Each number is 500 + 40 x the weight over its row's rms, rounded and kept within 0 to 999. Layers, rows and columns count from 0. Numbers have three digits each. The size before them is the row's rms in percent of the matrix's.

# layer 3 attention query, 160x160, rms 0.117, rows 0-63, columns 64-95
081:542534550488519441505542438550521533499487446543584493498494433508493523505591462486491485491493
102:491476409414528473549486499472572514453455536492513470502560533449568464503453543509459526437542
083:485469469453494485474445475523563500501489522490585568510539507540511458466494486489510439451523
104:546457479461464477479561519523470561550442516449444476477458446526467507484438525562471452448439
093:504484508494484460560546490521521500461460461470490544409519516529503523551513416471499530543444
092:526487521474451567520543519480461488476469503483418483491499444487553558483523448452532562574447
088:526550483503443457539526478487476486599505523497513419484460412471531503545486495509524504561512
088:509465471506564445465484470480566512496464512472511442540538485532522488620451562509475491467477
107:583461501462531500435516539542457541515536581424413487497434490459517526563496424470462506488458
101:508480539438485493512514460502505476434432547474482518556531443486496508562412522548453531547482
095:519480494488521498486504565465499540485575445497471493418534541482457483478458575533440513482446
100:494507492518533546525474500538520507464508504520529577506533583510470446477562506505504500415535
109:578540474519478563497522579475582498531516532565498514446587523478441506516484502477498464522527
096:493502450518489453472464563524494469430412506507532573513423451511446512537512495519476492461438
104:462551518480447479468549439498488505487526478508460449486529493463473548479517548514503471459501
116:522487500436485470489513489443500507507491483498480535504554444553539547513521475439572529459451
110:469456456522520446540529497547504561538482582457515537576483444459489443529506519528504488540522
112:522503460489517480524476561468484490453463556571463379525509512566528528521500491467530486540486
117:452528435464439461513459446515494441454543429467480513501472471524507495518440548460575475581563
105:431536464499503520595514519512404528473546451462510468493572461518492488497463522522480480504461
109:538530549520495534512507526428546466521459535526570483568498511512480538521413513550471439503470
105:471557518430558533486523523541457507505462455500522539478538520478465388517445460474436504511472
108:554565506563545485495495496517482527598531493534524532502524460542459476468476468454535398472550
110:559511572569504478536493464525499500532489508459442482481531461551481518507558498523435490414450
110:460524528515498390508455520481495447521471498562459505504579487517511500555512488534474490502393
104:561543530434479492421498444506567477422510569517475458485547429472527449459486544489507441507473
103:499500605546525516499538542480548435541497570471459522495516411500458464446467526465453489598472
107:524493486578539471437518517477446482466451500580510472475489461479444462485481474523453498503555
113:570484507511435416469491463436480525538515464428535457440506514465586517527436456533433470475463
109:491473431543471561434491488561457539560453514458528543453468530543559470466520509527539486516503
100:505437436474478460478547501503492539456520447449537507437539479434507425488507511479482556468473
103:464461535462565500556525509481443543512528542516475503539488554552527478525496453501483494418518
121:481439543474494498444582619548549595580527419490474513497558520517517501468537441531448460465469
088:518520425536452434519489477465549507552469472531499475531463421536497495490462552443518497576489
097:512607497474460535503519392433521444522506457465476501500536551528508538482434530485567505454541
100:500527483503548481482532491516523457553427494456523554538503541427559548537429472587510542475458
078:466475564529496557462502483500504481477524544536518473500507457558440402455472496518499411486518
094:442514436455515540542537468476617460554503466470541527421488545507552521526448461531480488499495
077:501483418458537504551467549451510456482577519556491523511504526492468495493563525493508474468473
087:538488485485482488529457547483543542545446465434498551454445543548574565579423502468526524447502
095:532478479500561545522488495500448494447531521470482515533524432481466486481511475471564492463442
084:479445464474451549501502508552441492551480479516457530520471469587498527487471464535498454525474
094:579495494448528469515547537458576471567436452469561524553459534482547437535452473506438540518557
082:637500458544528588449506476516497461402518425483495490536446489506503442524467537437520491502497
087:546474550485486488549442489436478499513542489510512449418526490467585457570455560487433528492527
094:561491464548513499451517602561533480448508464494513513521462501504487613448525465592451488477488
094:504521485559431484501472392508465575529462490462516503466440519504497523491489458442556504543400
103:495486502457498509555576552481553410545491535537432424468512522481491447530560527499509477514581
090:482532463525514441528487446471541603503526461506491459538579472475490496570546470508502522436526
082:480571562478457549498484557531415479542514513454565515476487518418527550478518500502452435461459
087:462454492496486481527561470461516532546555480487473475460493457469507437488489549446466399532440
090:544586515481513493531459540454499446479456558501539534426467466506526533469504485505526510415523
097:530440573484510533547479420514538511470487469433491485579509481516476524527463498528548458447462
094:499506527525528492469517485393526492441490475531414480479526566534481437493507459552400514454499
098:464452561457534460458557583500425562475493444458471507497506476581469579466466533470492485510470
101:553438446536488488487429520526487520453521528474524531539494451499533499549408511513451481548446
092:508448557501507494505538494520541555482507548465494517544551491535496570548486508423545474520461
100:496462516500543494545534474443504462469493532574500490468581488490395548447560490499485530601533
094:467593569442480468558465521460581584538524507560514444478488499619469545460473515467499561539507
100:410440500482492477549474481548456417541484516483508446509534458508521498461528462473539519494552
097:512476506469487630439545538503468421532465510492487440534538586534482447534459514525488488471591
107:494452487461569481459497489459485613517523420489505484506475528494575537534458479534460500453493
099:470501498462488520516526544423456497493497555555586441464513587520535500439442469518474539509473
098:506538478519570506525468523525496546485528484476454429491552558538597593467465460532515525446529
# layer 3 attention key, 160x160, rms 0.12, rows 0-63, columns 64-95
090:500466525525471522506526503541472514528453483461517518513497419554427557567400542482503518509539
081:538483544541493546510564562529463450466531529541510494421462531515460550496513540523446568399499
115:488557541556509439503559559478511569444463578569466491523504574566501523505595535487524592454485
095:459519485510491541571500502521440480501533452553462417514546529535475465488446447432504539558451
104:470499433539555545549475470455518504531538558519498532501497466458466453471533410533467484526541
091:489537518454513472480477585439449530581580514548504573499513487572583462533455439466477489500606
102:423475542434449500508546457544460497481551520514493414513476495522452493477506417554513508551529
104:519453510570497458463521535535567506477459524507537504355509494490533485520484535524466490581468
114:460545449492517485517459523468506486523556422489451477512509554449495521446479532499436517542543
104:486530436521535518502525522460482576528486525440454498489491539572452538474506485491485555566513
120:531527524510537462532495488506543505523421563554564456490487527529500514486562544521466460445487
096:523499494520492597514463471529477511567547459505497437409544454566493486507517421505438492566501
111:457519501491574474486455473414564575500478449497444556528460514465486466425510481563464450519481
096:491483525571581448518538540482571500581522513521526494454565519417489477511494551524456471498510
100:466484437436469450498518431512504473488456570462540546495508484528512512491500444526545493555464
106:469486527519513491410605470542442456503437448462530547514527459483445514509485564555479411491519
108:543467508526463545511469521453497461522543482537489529453472606473515509462472468439448459526486
108:509531527438474544437473502561536509476545536493494511412476484528528560515482476498507455466452
107:523467601518468531435550499451570443550544552482472516487525499549438449495499510485477518584479
102:497475536550492473585441521490493482521495417489446546426491495504567458484475534491516505532452
107:453554485549471587513441473527437480562561471505453500489519436493454474536487559488478458481507
101:472480548538480482547491459480530490572563459568455502456502472416485506517476452493514498494455
105:462388515497479507469458429457498471494542574490519478464485521494514511530429593496488484553508
103:496434487504473462539466564440451494464418521558501454498497506470505511505476525452467436544547
110:537539503548396549501523574468555528546434544533431494531440511413496502554495455438553448460489
107:523451540548477496518448543499484504493535512501533499570453506485455524526482464506565467508501
100:481593460470543499552487492461548478531466502440402470531472581482430470518575540558561484468566
106:448480527476489459595494445489468512544523553491465470616518431515556521446514488530487518481457
103:471502432519538433510495567489496455451556548480491512469532476506463506487445429438564538563523
100:467510501473496501508513609484590451486572489570533448501557465481497520506528494512491560446437
098:560486488456503460504497499499552523508469569491561546467530513452590501588575485516528474506546
096:557521454486534557411491491486506576441494493483463509454504509541587566466578481521502513494541
107:464561381513496467528532455490490546471560476550481473564588428519503440507497422402536530522513
104:426497480527490461509575594468521573496546503515524534521477424478529531458475480508499456562482
103:449527531526538553499440509487527498449500511480499498510499544514516501507507477450562507550464
091:470468512502446512472474575519401537486542497543449441484498486479495509567521455480479471505488
093:467458497561492497494483554490511522475542510537437492487482484531488610588519521585522533471571
095:480416504491443464463535497407514557463524533557533471566452476473504462455510491458551456498550
082:506451596572470547452608517505510475517522502545538459518504547493543443483532433451589508527508
099:501467402545531465532486514459532555429541438544525490494503511564555499480473485553464490510555
094:469483513455463528573561479503504511529463547472467477479599464452497484549548529508496522439416
091:480482586463556489415528436492430478442510617455504436520501491514488484535504474487475491475568
089:515483478458498506480481527489496531472500477476511498544503488500455509493458456498509532490570
094:545513479501479550531452524474480419513493523450490494504500494524436457457500517412479587485526
093:602565502563539526533512501458459431443495472547532466547492504471481498426500530530433480466593
095:516510441479453479516486496549456508592532533513452473560503518501556555522483537500451480500479
094:474540537467493484480498543566476503494488540447525479470497492490527453450504573440452505498502
106:483525518480575541469496438512496514499497476480553553470449539553493502475536431514422446510469
087:481581459527478521540483447476504513431430481438480452501581530477471528541500430400451551499563
084:509550500549514446467517479494491418477566499443422471536537497544446542533542524537458422455517
091:482469479455522494424492497555484454484523518462525457495527465433495491504480523486579475415494
094:530444450526468480479567471561509567537499509473543454523517546486558604466459491548491566515518
095:513513501543494493487466497484434427513527535458548549505564463454493488545466455503519571439482
095:584510439493468535432502540481480459466398492528484445630513510526483518492515545489475408449461
093:470497531566503560443502475489543390544474499487447511484487458474454476546403421565482450512497
112:486477484452491544524441462526513493519501508453463469442565493519481413533578525537467540497535
096:536490500446554555447515541429527517505536492565529568473542476439440543472450423516456501503470
097:452489510483445472489525535519528505576535553525500554453478479442517464517469511528525490496509
089:459513521534528504506499508489432499566457544559502498517493469453513421493464498506562452468459
101:572507491499493458545558498487521546484526461536506580530493558575458530492424478480479453538466
090:528506481436462479522459448450449501487531563493537486547490529508465492438540544528497485457519
094:478494449566558486514465526582519531510523577529516475537508484425496532542494466465490513461488
101:505564530517539486487456462399510499481433455579453492448464523511574509456465516540511524446529
099:513516546515452490508468398499493556524507600434472546492446510467504553449560472498554471532549
# layer 3 attention value, 160x160, rms 0.106, rows 0-31, columns 64-95
106:514520499526513521542494498433466492465463500514480498417406545498447432437472458537593526518504
114:467517554492494600484581506537498511452454491550550491495473526480547472507481490478533520487549
105:432505487523539516470494520478430496448552479523567474517528516485503553482482476464520518480519
108:507494470457504466580594476514530471540480485556528487573473463528499600531498482465523512461404
108:454548534525521509567456511511472514569465512543444542555539422405467494535549489486525493568539
106:494495519505529416435500517570487454426453519539478456443480491469556511549492519532476534514455
109:557483519500440471554464581470521501493488491508476440580479540467418497513496600502555541465530
112:522491469533469497551452462536526495495509533515579601450473476464537555518493564485467522415505
109:593474492494479484506528429497546472528517499535435473538523553418497449497435446494503503499463
109:437625495524535446522490501558468544518509515469424500534488516532553581456523479492441476512512
121:432409450498459431577467442494417511542455571565430533496536495574487526461574506417505426462548
109:503493432511518502565439422524453470478553460425537487472478518445490463540509546533437499531483
104:499484441502479502565496535520438447524477451540517525497525446489588457467502478524456543507560
114:506415534531492505485483514466536511534539479508534619492461568589561447434467527516531567483482
109:485562475496526460427508461568464548544519517540492544531497514562482521536500523460430547498569
114:519493544473579444514435511503534470429477509497495546541627457462503451533437455525562456450557
105:535486456481473591493542464448446530496542522450447497424524506479593526477508467546527502434572
103:449491481479458461439582480509502519535508437423489459511509510472491490517494473526432508497510
111:455488545517511470465496491553467466479523522514477470419516499552475533456443501435482500491557
103:527519456529499440521527510531464505457433482479515532508556464480452475537545514492553480488542
108:523524532477465486510580503491453510519441486547548488471514483508521598534548506520534464497488
106:564559492491494512444482491497556521529531464484505542501501521423486495572489472569485550513452
112:508532465404472536463474529499545479523511550476478580477511536487425487519517456551502546510521
105:510529475546570481477502523500531410470466507508489640514499514463601507522531490475480453477497
100:527579516566489407462528440528518488554517492505519488517467453507464452577519491499526466524482
101:468546475528581525515496554514511503503467479514523481511521471409472500444590513509576459443561
111:387517472507502509554502532478533486475539504499444513486495514519530472515438470556508434527491
108:528577582438560470567452488474503493462484501468481490517511570465430508501505484547531540525436
114:487516453585486486497506561369520445481569518492482504472552538536496505543514548444510508483522
105:460452534533524479490477465492546616570498521487459495484483466575480459547567454528455476478475
107:506484562508542546530435514538519457534455495419465497479480519550558481467499534494544556551519
110:526501442481556481477468555444552469526520471551516434477514457490507519539551472522548474470432
# layer 3 attention output (transposed), 160x160, rms 0.139, rows 0-31, columns 64-95
113:529535524453494503448600453566467486478501488549427482466510526506467545487526443464485559507482
112:531513449506486469412523504462428544492555500491473518456513584512491451515501504530527559525502
111:528465526547487501550504505501493578473480534516528499521506519536498518522508493528473515548555
113:547497531492476499488450496442533485546467514414520531459486544509455500541541539514477449558536
110:500479526542533429517420489508522433533478528451541523487455510474447472523594445507474432532505
111:473459482457563550536515508489520515502529510471491480498552525536487536443475542422503503431493
117:456517515562570524500483533510458600502475501506436525463429524469462521509398379539493501553521
120:474571550485534462489564512546488551514447433545515439483547469539477462525463563505433470504544
109:513486537522554483551472468523416486464534518469515470513449607562503518446504455590517442544486
111:602497529456507475485500503432525479531477540480540490472490537459553530492443456465482529461602
123:509483480517508529529431525542541467464470452466545514475487511470462520542470517518558574528556
109:578462530480472520538512444516426510515496504497472489556492443599523528533503470515516509472559
107:562572504542542499458544474448492531495548474529482498427479542509447512499526542596491390563514
115:502498502518537467504458506536523494544499468484481428563476521518516441538445445557549534474528
113:508537527464442553523517485463515453490504577521553423512434536514540424466520549433619473371561
118:472496525516519471451565478442548429431435441478489513519448493568546605597470469569503540518507
113:529496508515510463493408500505485442473545553504476556545490492499466463528470484409510532540534
108:554511471483486498538476527446492527524470525507480529575565445457525520504493451525493553542473
116:531516471467548460476524519521472485562533434542565487459467430505483479478499503546516458544519
109:461536549541493497503519454493524539545507444467545526497460468486500585489551487433534555546549
111:460480518409511558516517513510492486497568455480448546460528561517421499533496517503474452542565
113:521522432478486579510456528535507473525509479558494461545479558527494469463534477446457468493492
122:547504485606544458490496441530475549511510449491491566475462550530517496442546539455405475415496
109:519545452480450441422462582525457547526475512478525526484551469458517512454497487418464442466569
103:459522489524490481496542554478510504497503499471509527513580548474497567449548555501453553482453
108:535412486486494506449479439495509508494512480491492498489540522488496552494487468517531527484571
120:550477483536483475491454532491460547399487471470498548498541566480479545515541443518576571485503
113:488473431510433542497495436478562444567505481446471476532499464447473512495444483522566493473558
114:515537537460518493523596400551523546432496571518514457492538479485547510462422518522495506445459
105:570454509488518521485501578491525447499521460458564479509509512499548470523489587506488463582471
114:569471527432527411523555510524503500494455509471528482399533520524536400522465547487454466427494
112:421503487484504527593516456487497521496463472462516485472441511568482458409507509487426440578488